Weights of a small GPT-style language model, trained from scratch on English Wikipedia: 7 heads of 32 (1 for keys and values).
Each number is 128 + 24 x the weight over its row's rms, rounded and kept within 0 to 255. Layers, rows and columns count from 0. The size above them is the row's rms in percent of the matrix's.

# layer 5 MLP down (transposed), 896x224, rms 0.0392, rows 300-359, columns 112-167
size [101  98 102 104  93  97  87 103 108 102 111  99  98 102 101 101  99  90 101  94 103  93  85 104 100 104 108  93 108 100 103 100  97 105  92 106  99 100 101  98 102 100  97  97 104  97 101 104  98 104 100  97 105 105 108 102  96 106 107 107]
[[130 128 126 129 131 134 147 150 137 159 103 137 137 122 141 113 153 171 120 145  84 113 114 126 135 175 138  90 186 135 108 116 169 107 137 118  71 138 114 131  95 124 112 140 104 113 141 136 119 128 110 139 111 126 148 143]
 [ 94 138  89  97 140  93 144 143 148 138 135 130  92 106  94 126 118 146 112 100 157 107 102 159 120 188 122 107 110 129 138 128 157 100 145 135 141 123 118 102  92 126 127 102 165 111 141 136  98 139 107 117 171 109 127 119]
 [137 150 114  93 150 122 125 116 120 149 121  96 141 120 131 169 149 132 150 128 116 140 132 156 104 136 135 147 152 144 135 149 134 126 123 138 143 132 148  84  99 125  77 121 124 124 124 194 110 124 132  91 167  86  86 141]
 [ 85  94 143  98 134  80 132 138 162 120 140 144 126 122 129 151 162  98  96 143 132 144 128 154 122  99 170 113 128 119 134 169 117  77 122 130 142 101 125 159  95 101 124  99 146 174 139 151 130 141 152 131 124 172  87 152]
 [108 151 170 140  96 148 129 116 102 146  93 116 158 120 137 131 166 143  80 131 164  99 173  97 113 131 103 146 129 147 147 113 130 192 164 128 121 112 149 144 145 113 140 155 139  94 148 113 141 141  78  59 147 125 143 151]
 [133 115 144  95 141 150 153 159 148 138 131  82 129 104 144  93 145 111 111 125 124 152 135 122 119 126 105 154 155 137 160 137 149 120 113 123 103 158 166 184 154 133 152 113 163 122 109  96 153 129 108 145 128 134 153 110]
 [117 163 182 163 139 135 137 118 141 151  96 129 142 140 150 106 136 177 136  92 152 111 132 108 101 114 107 109 105 105 171 165 129 153 110 135 131 143 165 135  80 138 146 110 167 111 121 141 199 112 101 103 136 117 125 121]
 [111 140 161  83 125 120 181 100  89 166 122 151 163 138 139 120 164 104 126 129 133 131 110 138 141  95 142 137 118  90 137 147 128  94 136 132 162 117 155  94 174 108 147 117 138 151 122 126 131 172 120 127 168 129 109 108]
 [152 105 143 126  82 122  86 136 143 176 110  95 150 134 121 106 131 113 104 144 132 128 127 136  96 125  92 124 107 134  98 170 142 123 156 154 153  87 165 149 109 121  99 105  91 186 172 124 118 130 153 102 131 134 173 128]
 [104 108 174 135 120 124 140 146  95 112 112 112 156 169  87 139 146 112 131  68 150 106 109 133  99 137 104 127 174 147 105 148 136 139 100 134 140  85 139 150 131 135 163 101 129 139 131 154 183 101  86  81 125  88  96 154]
 [137 119 166 135 159 138  51 116 127 130 120 109 120 114 156 116 167 144  95 100 124 120 144 129  89 106 131 135 113 133 102 142 120 113 122 133 144 135 116 122 137 140 137 147 141 134 165 122 117  81 140 117  93 140 101 136]
 [123 129 137 117 133 116 107 112 122 116 103 128 113 103 113 165 121  89 145 113 129 132 106 154 111 138 111 136 121 118 120  90 152  99  95 111 141 103 116 115 135 124  81 115 147 128 169 113 122  68 152 153 137 121 140 155]
 [151 150 111 147  74 104 134 159 133  84 100 124 148 106 162  94 139 139 119  94 115 126 122  95 154 128 111 143 106 125 126 146 139 123 109 116 160 112  82 100 151 163 134 115  95 149 155  93 195  75 135  86 138 132 197 121]
 [122 104 125 114 136 123 137 116 172 138 151 138 132 145 111 102 119 109  96 148 105 127 116 144 157 134 115 132 193 168 125 110 143 131 107 115 127 152 106 122 125 124 127 113 106 149 123 192 109 172 158 158 106 142 158 131]
 [115 143  79 113  62 119 107 115 121 139  81 136 124  98  81 121 118 117 107 139 122 145 135 126  99 142 121 122 146 131 101 138 137 148  92 137 134 160 118 141 167 154 145 133 110 109  88 105 145 123 139 163 141 113 150 104]
 [ 87 170 117 175 127 127 114 118 121 138 169 126 142 144  95 152 125 109 172 131 140 173 180 159 145 117 127 130 120 115 160 172  66 138 156 107 155 124 150 102  96 137 119 116 143  98 162 111 176 113  97 113 124 107 158 155]
 [ 92 108 119 154 162 104 112 121 152 136 122 126 137 106 143 160 167  73 155 140 114 175 102 138 131 128 138 168 167 118 142 177 113 134 156 136  97 137 122 147 117 122 132  96  99 120 105 132 148 143 122  82 118 113 139 140]
 [ 99 121 110 105 126 101 125 152 104 180  96 131 127 156  96 132 139 117 140 165  88 140 154 136 115 155 135 128 126 140 118 158 141 131  86 161 144 132 141 106 121 149  74  90 159 108  72 143  97 135 128 152 141 122 174 117]
 [142 137 120 133  92 113 117 131 127 124 166 117 118 113 122 124 135 124 111 141  95 158 122 151 171 154 143 105 120 144 142 138 112 124 102 135 151 157 142  96 165 140 159  90 141  86 185 134 147 143 172 159 119 117 137 141]
 [123 104 118 109  83 125  97 128 124 155 113 109 103  84 160 155 160 116 134 144 119 139 102  78 134 121 105 130 111 155 174 106 117 133 142 127 123 122 124 152 101 204 129 110 140  95 128 134 129 104  98 109 146 166 115 146]
 [132  90 140 111 167 127 137 118 135 150 154 125 155 136 146 151 111  82 136 136  83 121 138  73 140 142 144 144 128 129  97 120 156 105 141 120 145 121 134  98 133 118  63 143 130 149 130 151 140 171 165 138 153 128 158 169]
 [134 136 132 141 116 130  90 106 125  89 140 152 118 118 128 120 159 148 101 131 180 134 144 164 121 107 102 173 112 114 101  76 102 127  99 190 122 145 131  69 129 137 126 120 136 133 114 165 102 113 129 151 147 101 157 146]
 [ 97 140 149 112 108  88 160  82 150 138 129 117 146 121 148 186  84  86 127  87  70 158 104 147 128 171 109 127 124 191 105 128 176 152 118 162 115 136 127  92 125 133 142 114 140 139 144 153 110  86 162 173 154 136 129  87]
 [125  97 101 118  82 134 144 160 115  91 157 121 136 110  99 161 139  95 156 121 129 100 149  80 128 140 136  79 138 124 139 105 152 137  88 112 129 103 181 140 152 150 125 135 133 136 148 143 132 105 121 121 134 130 118 153]
 [ 99 115 134 113 105 125 177 127 155  95  96 129 167 146 135 105 153 128 138 143 101  89  92 145 140 114 143 118 175 136 127 141 139 113 123 137 144 143 129 173  83 120 117 163 129  77 145  92 125 153 131 112 119 125 117 117]
 [116 116 143 169  97  96 140 102 141 138 122 172 166 135  98 136 113 101 110 143 113 126 120 140 100  97 127 125 123 163 154 147  94 153 129 122  94 125 103 137 130  55 142 108 137  86  98 134 127 164 108 138  89 124 140 129]
 [147  91 116 114 127 159 132 163 140 119 137  99 127 135 148 143 111  98 118 126 157 115 125 120 145 130 175 129 136 126 131 122 119 123 142 126 193 142 128 102  96 182 129 147 144 131 119  91 179 146 116 149 100 116 156 136]
 [159 116 152 108 165 180  82 141  99  96 110 104 161 151 124 111  81 129 150 115 146 155 121 146 109 174 144 159 109  96 116  97 114 158 117 150 141 146 136 128 121 180 150 133 126 121 141 147 120  96 163 109 125 129 134 137]
 [105 107 113 105 136 105 143 129 123 121  87 122 151 117 132  91 137 121 140 137 134  92  71 137 122 104 131 137 138 128 129 113 104 123 113  93 163 123  98 124  93 174 176  85 145  80 150 114 100 135 110 150 114 136 127 130]
 [109 114 129 120 129 136 153 130 115 106 129 129 114 153 141  83 130 128 147 103 139 130 147 150 105 133 125  77 105 132 116 132 102 140 183 135  78 161 174 157 115  85 137 142  97  97 104 120 131 117 117 134 141 148 191 106]
 [129 133  81 149  92 143 111 140 159 140 152 146 127  79 127 127 116 128 124 117 103 163  90 133  75  91 114 130  80 167 136 120 116 102 115 149 166 138 120 129 116 134 138 113 121  86 127  93 118  80 132 173 151 140  83 125]
 [193 123 142 142 110 174 134 136 169 107 163 132 153 138 141 136 133 143 161 154  92 138 142 132 133 148 157 139 117  97 110 125 123  87 172 129 112 103 129 104  97 130 124 114 131 104 154  86 129  84 147 102 124 113 132 106]
 [149 179 148 165 139 136 137  91 138 178 104 113 117 101 141 137 167 165 117 125  99 172 110 134 103 159 149 157 163 157 108  95 133 125 103 130  90 159 102 116 155 160 116 107 110 102 154 123 165 140 116  87 117 110 116 129]
 [124 122 107 113  70 153 110 103 152 118 115 109 118 141 149 171  97 151 154 154 179 115 134 139 134  95  87 167 175  66  98 127 127 112 158 154 136 107 121 146 149 151  94 140 138 173 162 108 158 134 131  97 100 106 151 142]
 [112 166 148 148 126  98 107 145  81 122 121 112 115 120 113 121 125 107 116 132 172 123 184 116 118 131 132 187 101 103 129 171 161 136 137 134 135 131 111 111 121 131 119 144 135 144 128 172 100  96 102 178 144 142 135 136]
 [143 141 109 100 125 119 141 131 110 102 161 136 141 153 130  96 155 145 118 124 161 165 130 133 159 158 151 111 113 111 150 139  92 117 174 180 113 109 166 174 117 103 139  82 159 153 127 135 122 216 100 125 123 137 135 139]
 [103 137 136 123 132 128  94 108  98 137  89 114 175 131 140 123 130 120 164 134 145 132 142 154 104 122  96 124 128 119 106 124 104 137  80 124 123 109 163 105 152 143 149 102 136 151 148 123 120  90 154 107  80 101 142 139]
 [138 111 118 128 134 129 140 146 137 156 147 130 115 165  80 193 131 141 106 128 146 108 105 153 107  58 158  99 155 144 119 152  84 105 121 116  92 149 122 162 149 153  92 100 119 121 133  92 128 124 123 131 145  92 166 132]
 [151 131 158 151  90 112 131 163 144  90 112 140 142 148  94 109 144 105 131 112 148 178 157 127 109 125 121 114 134 145 153 108 196 114 151 144 135 111 134 118  98 148 122 127 153 104 143 156 119 148 151 108 130 132 172 109]
 [ 91 151 102 102 114 153 105 124 164  68 115 145  97  92 143  97 116 147 128 111 139 131 113 154 100 146 152 125 111 140 136 135  84 104 114 146 108 158  97 151 137 148 107 102 119 104 119 107 139 172  94 155 130 103 153 116]
 [117 134 133 116 123 120 136 122 141 159 137 127 152 136 149 188 134  63 149 154 122 146  98 175 118 114  95 157 118  95 154 154 144 123 125 114 137 129 161 124 156 166 157 116 115 146  72 121 133 116 145 153 129 116 126 148]
 [115  92 117 118 117 115 143 120 173 114 164 145  97 122 159 121 120 161 147 134 125 131  93 159 121 149 158 130 135 113 144 119  79 148 118 124 120 135 129 171 147 135 139 107  78 139 123 119 116 102 119 179 129  95 123 147]
 [125 141 179 166 106 116 131 141 120 138  95  92 102 104  85 182 127 114 127 132 166 108 161 154  96 143 144 155 117 143 124 127 119 148 151 159 134 106 116 135 115 117 115 110 110 136 137 144 147 149 115 101 123 139 111 129]
 [111 148 121 156 140 135 143 144  93  92  97 107 131 110 128 136 164 128 179 127 161 160 160 108 175 135 113 189 137  96 166 149 125 119 161 107 118 104 142 140 125 129 101 151  90 140 141 160 103 110 110 101 140 114 126 135]
 [119 136 181 108 136 124 169 164 119 166 108 103 138 141 126 106 102 150 104  91  99 142 123 129  88 153 137 122 181 160 144 139 144 150 112  79 123 114 138 162 156 145 116  54 126 113 133 154 129 146 136  90 142 123 123 111]
 [115 144 141  94 141 129  91 149 125 179  96 110 181 123  89 131 107  92 152  96 153 141 134 111 151 115 160 152  78 137 123 115  72 175 100 162 131 100 140 133 117 145 167 136 138 120 115 133 139 128  90 110 116  92 113 155]
 [121 139 112 130 117 146 150 122 152  89 113  95 141 105 164 111  71 137  93  87 131 129 111 127 124 113  89 123  98 103 108 179 114 118 163 147 150 153 138 117 133 102 164 120  87 135 116 133 127 100 156 128 129 108 139 103]
 [112 220 108 154 118 102 135 131 158  99 166 139 127 132 156 114 126 139 122 162  94 138  84 194 134 109  87 132 129 108 141 147  92  72 137 161 142 139 112 112 106 120 148 102 113 145 121 144 126 163 109 118  99 122 127 109]
 [117 125 139 170 136  84 111 127 108  86 126 137  90 100 129 158  91 148 125 115 124 105 144 133 176 100 119 111 109 150 135 152 171  87 140  79 123 131 127 107 118 128 156 117  98 131 138  92 124 107 137 118 142 139 121 146]
 [123 122 110 100 122 129 113 134 109 186 138 145 141 110 129  98 101 135 130 121 143 151 167 105 153 102 124 141 103 133 161 127 118 107 165 154 147 128 123 102 125 147 114 126 135 127 147 165  92 165  76  95 181 185 151  91]
 [112 138 158 120 131  89 144 131 117 123 112 153 132 107 161  88 113 126 127 114 111 122 154 153 140 150 112 128 137 102 135 104 115  97 127 133 111 149 110 118 142 110 153 163 106 144 160 143 135 121 119 105 127 149 129  92]
 [130 176 146 171 121 194 148 116  85 124 142 134 137 106 110 105 144 122 122 150 153  94 141  83 100 159 107 149  96 132 101 163 151 154 102 126 108 154 104 131 119 159 129  95 124 147 126  75 118 153 164 140 146 143 148 128]
 [119  51 155 144 117 106 138 123 152 122 162 170 113 128 115 130 145 123 172 142 115 138 128 133 119 124 126 124 137 141 102 191 136 131 103 157 110 119 137 111 110 120 129  59  91 104 121 121 153 116  84  89 130  82 122 134]
 [119 131 150 142 130 143 181 160  70 110 114 141 117 123 138  73 155 107 104 146 127 132 122 167 148 138 128 122 179 104 147 159 101 100  66 130 115 151 128  87 148 123 137 134 122 148 132 136 126  98 137 108 180  92  93  81]
 [ 92 128  81  84 110 130  98 145 174 129  94 150 130 163 132 171 123 147 159 148 141  74 134 123 126 127 137  88 125  85 123 113 118 103  59 150 114 133  95 130 100 111 152 111 119 127 113 123 104 130 103 151 115 127  77 132]
 [154 153  94 167 117 149 135  82 148 175 146 143 124 162  93 125 144 130 130 148 115 101  88 156 160 157 104 152 159 107 135 101 144 135  77 155 116 125 104 107 133  82 130 141  84 141 121 140 132 159 129 144 149 135 135 131]
 [147 187 138 126 104 115 141 100 123 100 178 105 143 114 133 117 118 144 155 122 145 114  72 152 134 121 105  85  92  36 133 118 124 150 112 146 131 120 148 120 147 107 137 145 146 154 138 174 105 127 111 148 167 132 151 103]
 [164 185  88 145  87 127 122 139 113 155 143 167 149 107  99 116 104 150 109 112 140 155 161 150 163 129 132 112 128  75 152 143 116 136 122 149 120 129 135 129  83 107  83 144 141  94 119 123  99 117  87  99 151 117 151 158]
 [138 113 133 100 149 124 156 118 128 113 133  90 121 126 137 109 128 111 144 140 112 148 136 139  79 143 113  94 126 129 122 112  90 133 125  82 120 150 113  73 149 134 107 115  89 111 124  90  88 106 164 103 123 143 132 125]
 [121 141  57 136 109 147 139 102 160 121 159 165 143  76 100  98 115 136 135 166 110 110 121 120 103 183 114 137 143 122 162 100 123  81 160  93 102 150 126 126 150 130 109 134 103 154 147  90 113 126  87 151 131 108  95 136]]
# layer 5 MLP up, 896x224, rms 0.0493, rows 301-360, columns 112-167
size [102 100 103  93  95  87 105 111 104 110  97  95 100  98  97  97  92 102  97 102  91  83 102 101 102 111  92 110 100 103 100  98 106  96 107 100 100 107  96 104  95  97  98 105  95 115 103  93 104  99  98 107  98 106 105  91 106 109  97  94]
[[114 102  75  85 120  90 173  94 145 131 158  74 119  89 103 107 152 130 101 125 124 116 167 155 155 141 187 123 117 143 141 160 126 158 130 139 113 115 117 158 153 114 104 129 137 113 148 139 131 195 154 121 161 151 126  74]
 [130 140 124 126 142 141 109  76  76 139 140  94 166 124 122 110 161 122 122 124 129 191 129 139 176 159 132 152 156 144  72 124 143  80 131 163 108 111 142  85 136 139 120 191 174 106 112 118 177 158 116 138 174 113 107 129]
 [130 143 126 122 156 134 116 147 128 141 167 114 100 131 124  87 134 110 140 120 134 153 133 157 132 136 112  91 136 173 113 107 132 158 123 132 140 125 123 139 148 116  82 119 146 104 125 104 149 182 142 158  99 137 122  86]
 [116  93 134 117  91 115 103 119 125 116 119 130 133 124 116  99 164 162 101 163 145 133 168 136 133 117 121 145 123 130 144 100 139 163 175 187 127 130 138 151 117  98 122 121 122  81 158 124 149 139 126 147  90 152 138 115]
 [166 119 140 139 156 186 124 101  89 136 136  99 140 161 125 147 114 166 149 118 141 109 106 130 131 153  83 152 158 133  92 107 112 114 104 178 153 112  99  86  69  80 130 155 110 143 139 108 147 110  82  84 145 109 118  73]
 [117 121 118 138 119 143 110 145 113  99 120  80 130 131 151 120 144 110 128 144 127 150 134 141 113 170 167 107  98 131 128  98 122 103 157  95 129 126 136 124 124  49 145 107 138 155 122 112 125 118 134  95  95 109 156 146]
 [110 132 112 156 197 145 177 160 117 140  96 136 147 114 129 104 144 133 137 106 157 137 161 109 161 119  90 155 118 204 103 138 113 146  94 149 141 128 153 114 148 146 119 109 104 116 161 130 143 100 137 110 143 138 132 107]
 [158 114 111 156 159 102 135 158 111 134 106 143 146 122 151 143 139 121 158 140 125 117 128 133  86 126  79 116 168 148  97 163  82 124 124 102 161 118 108 163 135 156 104 115 126 118 107  74 148 152 130 154 145  97 121 117]
 [113 120 139 101 167 150 122 113 114 127 156 142 116 179 116 110 142 118 146 135 120 150  98 120 149 116 119 152 127  89 119 155 108 143  84 169 130 117 144 157 105 107 165 172 103  90  99 170 134 132  76 124 122 138 113 119]
 [120  97 135 150 125 146 127 161  83 115 112 127 135 128  72 127 139 167  99 151 141 144 162 130 115 135 164 161 160 129 130 151 116 121 129 108 199 123 118 181 104  29 146 122 136 106 158  91 111 124 151 121 146 158 148  88]
 [134 118  86 133 130 154  62 121 103 138 166 125 136 130 113  61 115 148 145 147 149 110  82 142 145 116 141 116 142 104  87 128 105 106 145 151 162  97 145  97 151 120 100 141  96 139  88 104 107 140 104 137 115 135 177  94]
 [ 94 136 113  96 137 139 121  96 171 130 141 115 157 125 129 126 115 114 153 116 151 140 111 143 144 117 131 123 114  96 133 132 147 106  81 153 150  85 145 133 164 132 133 146 157 122 125 139  90  84 124 176 149 154 119 106]
 [147 129 140 133 114 166 114  76 136 178 120 145 107 139 133  81 120 134 123 153 163 159 147 187 127 162 131 116 113 142 145 106  96 122 109 120 126 107 131  91 127 117 131 137 152 130 158 168 147 186 100 140 102  76 144 134]
 [128 103 103 119 140 118 120  81  71 167 125 144 138 125 139  85 136 192 134 167 148 121  79 143 182 183 138 138 152 140 110 101 133  83 142 127 120 129 145 128 113 126 108 166 142 154 136 121 137 128  73 167 164 138 155 135]
 [114 117 148 126 117 117 131  96 133 127 149 134 114 143 128 119 154 163 143 146 147 126 102 159 165 128 125 133 173 137 135  79  73 112 115 147 139 130  96 105 155 112 122  93  89 104 107 151 161 131 123 134 101 100 118 123]
 [150 152 124 144  90 123 167  80 135 117 149 127 158 121 127  95 134 127 123 158 121 162 130 144 151 145 156 140 142 124 142 124 103 139 147 116 101  83 127 120 165  83 112 135 129 143 158 107 149 168  76 125  95 113 142 133]
 [133 135 131  91 142 165  93 143 107 178 132  86 152 137 120 113 106 175 148 169 121 102 102 126 134 146 119 164 107 120 126 116 143  95 134 127 167 125 121 146 111 141 148 113 103  79 131 139  92 112 127  80 121 100 153 116]
 [142 109 136 146 144 143 148 141 149 163 121 145  92 103 159 148 115  99 103 127 128 105 105 145  94 165 118 138  94 147 171 150 149 125 111  99 155 151 165 162 138 137 154 106 130 104 168 121 109 149 143 159 123 105 126 172]
 [166 123 146  89 172 117  98 134 110 174 123 153 132 141 126 130 111 105  88 154  82 107 105 120 175 170 128 101 107 144 113 116 142  84 119 145 128 118 117 113 143 131 148 133 157 130 114 137 134 128 109 108 151 110 105 131]
 [110 137 129 112 112 162  58 124  99 129 144  98 120 131  94 115 136 193 136  85 143 112 162 102 129 139 139 130 150 172 138 131 119 142 124 110 138  94 174 191 134 107 164 154  99 126 118  95 134 150 103 155 117 149 127 114]
 [102 170 123 116 164 160 104 126 114 102  93 107 138  91 136 179 102  95 119  97  89 130 127 121 150 162 147 124 101 143 153 128 126 120 127 141 141  99 159 167 128  84 134 138 128 109 124  74  99 124 181 115 148 107 132 142]
 [163  93 160 121 124  82 118  72 129 108 127 115 117 156 109  99 132 105 124 166 117 172 140 122 159 121 150  95 148  99 123 104 109 124 137 123 148 141 125 145 163 111 139 126 130  98 147 125  89 164 112 128 115 183 190 133]
 [169 120 122 112 139 136  84 127 164 122 157  85 123 146 153 120 182 166 139 132  88 175 170 149  86 140 103  81 141 174 134  66 135 143 114  92 154 124 120 145 119 151 131 127 125 145 133 162 135 114 111 156 116 125 125 113]
 [107 153 126 145 136 156 140  90 106 107 126 117 124 144 131 145 109 104  68 118 118 122 130 152 124 154 116 191 134 179 142  73 132  77  87 114 142  98 148  95 103 162 119 143 160 144 139 110 140  95 131 125 117  87 153 121]
 [133 132 116  99 183 168 128  93 136 105 143 156 132 146 120 138 120 132  84 159  88 162 143 129 113 126 129 109 127 127 119  95  79 116 117 120 113  94 149 157 100 149 148 183 115 121 116 118 121 130 123 178 109 123 161 125]
 [151 107 141  94 119 124  79 125 108 160 127 146  89 171 169 129 122 140 126 144  88 114 108 134 125 146 122  97 133 123 113 113 124 145 165 105 153 147 124 137  87 141 117 144 127 175 121 133 100 104 133 168 104 129 136  82]
 [ 89 106 120  96 130 144 123 140 129 138 140 115 112 134 122 121 118 114 140 138 136 100 151 167 144 150 122 114  49 111  89 112 121 168 120 144 121 106 168 106 153  97 148 114 114 174 176 137  70 133 171 158 171 115 161  81]
 [110 111 141 120 152 133 118 137 122 145 101 141 116 137 124 121 142 146 104 178  87 160 137 171 108 152 115 125 114 152 115 112  95 132 167 138 156 149 137 127 181 154 163 149  72 125 142 132 157 115  72 129 142  92 138 132]
 [152 137 100 117 120 114 148 122 104 134 157 127 108 140 105 132 155 143 115 139 119 126 178 101 136 150 180 152 132 129 149 152 132  77 114 173  95 118 106 123 132 151 157 123 149  89 112 129 131 128 113  84 140  96 167  94]
 [160  64  87 140 125 144 147 105 122 149 147 121 118 139 140 149  87 106 109 145  80 128 163 179 106 150 109 158 107 140 128 139 110  97 129 145 134 131 147  93  95 179 101 110 172 124 110 146  95 129 130 113 144 131 118 103]
 [138  72 145 109 118 160 147 157  81 132 129 151 143 124 143  92 125 145 147  85 164 113 139 120 175 137 179  79 101  98 141 130 109 158 113 141 147 114 142 112 135 161 101 137 149 148  98 119  86  99 110 164 137 125 141 142]
 [170 108 149 146 159 177  87  99 125 129 107 130 129 126 140  99  87 158 138 160 142 136 143 187 137 136 124 128  98 117  92 140 137 129  76 130 144 111 121 107 164  88 150 108  86 122 134 126 118 168 156 136 118 127 113 106]
 [102 144 142  77 159 148  81 100 121 112 136 126 148 157 156 117 126 116 100 123 123 138 113 124 153 151 135 138 114 130 113  77 159 155 136 131 113  98 130 127 142  80 149 109 115 134 148 120 127 111 120 107 151 146 144 100]
 [112 121 157 101 138 143 146 111 153  84 144 129 108 138 125 133 123 132  99 139  79 104 122 151 150 110  78 132 148 165 127 106  92 125 118 101 180 111 117 123 125 162 133 129 121 146 133  70 100 108 149 161 124 120 125 129]
 [121  90 113 134 153 118 138 124  92 154 169 146 147 117 139 158 161 102 129 108 114 140 115 100 123 133 126 100 155 120 118 147  67 148 130 139 174 139  87 148 126 122 129 140 121 135 101 128 128 180 141 120 140 101 121  91]
 [121 123  79  90 125 125 145 106  96 141 128 133 123 135 101  81 126 128 144 107 159 162 121 160 157 135 105  92 157 141  70  90 121 118 122 140 158 128 169 140 147 136 116 166  92 163 139  92 158 125 110 143 110 149 133 143]
 [178 131 149 151 103  99 148 133  65 134 129  81 126 173 163 113 177 127 148  96  99 168 118 140 147 161 132 103 136 160 110 140 122 172 114 118  96 111  78 107 109 141 120 135 139 166 152 170 140 106 124 132 119 113 156 151]
 [137 103  96  92 132 126 127 117 157 163 166 166 122 121 162 126 133 113 128 131 103 109 143 124 156 155 133 105 110 127 125 131 134  89 102 148 184 109 138 121 119 162 139 150 137 125  73 147 108 173 178 166 104 149 100 119]
 [184 148 109 118  84 111 100 117 143 136 136 119 100 139 114 131 129 117 106  81 142 145 117 117 122 136 136  81 123 175  97 150 148 155 128 166 151 113 140  97 156 138 129 144 144 113 180  82 160 149 143 128 143 122 125 157]
 [123 136 123  81 129 122 191 147 151 126 145 104  93 131 181 184 153 111 135 157 123  87 145 131 159 116 123 145  91  84 107 136 133 118 125 139 134 139 157 149 120 109 129 146 129 130 113 141  81 141 129 158 141 169  93 113]
 [158 110 136 120 184 103  96 151 122 125 148 163 134 119 170 134 196 100 143 100 105 140 138 101 105 128 136 107 135 177 115 119 119 167 154 107 138 123 153 163 148  87  96 111 125 115 163 150 130 133 146 155 142 127 143 134]
 [144 138 147 152 127 130 109  90 134 133 129 120 127 141 160 155 149 106 160 162 166 150 130 161 136 138 119 112 142 139 118 129 152 125 167  88 124 106 104 132 134 166 138  99  91 121  74  98 121 150 141 156 133 127 121  95]
 [161 139 120 129 153 164 164 110  98 132  74 163 144 137 154 142  91 132 129  97 139 167 122 164 127 135 145 111 130 114 134 136 136 157 114 157 121 103 131 120 146 139 113 154  81 121 160  96 137 175 134 117 127 136 116 123]
 [ 83 124 139 111 108 164 107 137 117 169 131 111 104 125 112 126 120 111 146 109 158  83 140 136 188 147 150 159 129 123 117 105 113 146 131 144 131 147 129 187 121 143 117  97 154 101 109 124 135 138 160 135 125 147 136  99]
 [131 135  92 114 108 116 155  90 131 123  72 132 153 120 157 103 114 151 130 151 126 175 123 156 133 110 122 104 143 123 127 142 143 179 104 120 104  78 135 104 144 115 134 166 120 128 150 108 162 173 116 120 135 157 106 138]
 [141  94 137 139 125 148 153 151  82 130 115  89 117 156  92 152 154 141 163 124 119 118 123 143 123 140 150 157 138 117 110 142  69 130 171 164 137 129 128 161 145 175 159 147 115 141 130 139  86 157 141 145 166 148 148  72]
 [186 131 129  94 162 160 139  85 139 153 127 114 117 109 142 126 124 114 128 139 115 142 101 123 149 178 124 140 107 115 124 133  79 116  79 129 144 152 143  79 122 133 148 140 118 165 144 180 144 163 124 147  82 171 105 126]
 [142 113 142 126 151 154 148 147 109 118 111 140 131 144 155  53 154 125 135 127 139 112 122 141 222 146 118 144 149 107 113 119 109 111 112 165 150 134 119 121 118 129 161 151 115 128 144 110  57  99 112 150 121 128 131 137]
 [154 122  71  95 119 113 147 120 122 157 106 115 120 130 112 129 154 125 114 149 131 118 153 130 120 143 137 115 120 156 132  74 126 145 166 144  97 128 179 136 140 133 145 125 140 119 134  91 135 130 115 144 142 142 120 104]
 [118 112 131 110 148 117 160 147 131 108 152 155 102 114 114 124 125 136  75  90 144 154 144 113 167 140 118 133 112 117 123 114 160 139  85 112 126 121 132 138 165 140 166 127 133 133 135 137  69 119 144 102 172 147 145 150]
 [124 107 100  75 150 134 106 119 119 129 142 117 138 147 151  99 124 114  83 154 109 181 104 106 117 132 121 151 159  92 117 100 109 150 137 144 136 109 151 139 117 126 100  93 104 147 116 122  91 125  70 139 116 127 157 104]
 [103 129 118 123 119 157 133 101 149 137 133 136 114 122 122 144  98 127 138 126 124 126 151 141 113 104 132 104 113 154 143  42 121 155 171 125 124  84 170 129  95 122 100 115  96 104 123 110  99  92 143 103 132 123 137 123]
 [135  90 153 111 101  98 132 122 104 131 144 104 102 159 144 104 142 136 114 114 128 129 180 130 151 121 149 141 106 147 113 129 136 116 136 116 116 105  91 122 138  81 119  90 173 176 109 138 105 170 127 144 161 153 121 116]
 [132 112 130 128 100 124 105 139 124 104 134 155 155 120 167 135 148 145 154 115 122 106 124 115 133 136 126  97 111 119 121 133 131 114 145 116 134 133 150 123 144 154  97 140 147 123 127 146 122 110 125  97  72 171 118 165]
 [123 121 121 129 125 135  95 118 132 172 170 127 120 170 147 139 145 104 113 143 108 149 124 147 112 125 120 139 117 120 102  99 105 106  55 113 157 109 135 147 102 141 123  93 103 131 123 125 133 116 109 156  86 120 135 116]
 [118 114  84 108  99 140 153  95 119 178 103  87 135 145 167 135 137 129 132 132  94 157 112 114 104 133 104  99 126 123 134 150 143 139 163 125 130 115 157 105 146 107 151 126 141 112  81  99 107 117 150 138  93 121 144 142]
 [109 130 128 102  78 144 129 152 147 182 175 104 134 126  57 142 136 175 107 148 150 122 173 140 139 103 118 111 130 166 118 112 113 111  84 153 121 103 128 127  96 121  70  85 104 140 124 121 130 117 152 107 119 105 151 132]
 [146 133 144 128 184 139 116 135 110 152 121 114 141 150 109 144 140 167 103 161  90 131  92 121 145 149 144 143 139 119  53  99 134 107  85 141 178 119 163 121  95 108  92 123  96  72  91  82 139 112 124 135 124 136 127 103]
 [111 147  81 135 136 137 155 141  96 155 138 107 148 133 119 137 155 147 169 124 118 136 136 142 151 126 153 149 140 136 141 169 107 136 115 155 147 135 162  92 140 136 143 120 123 153 165 110 134 189 156 140 124 133 139 151]
 [144 148 153  96 125 130 138 142  88 119 120 102  71 150 132 160 137 164 145 135  99 130 137 147 114  97  84 121 111 180 127 147  99  83 131  94 107 149 122 116  82 156  99 130 138 160 136 102 133 111 127 157 119 128 141 136]]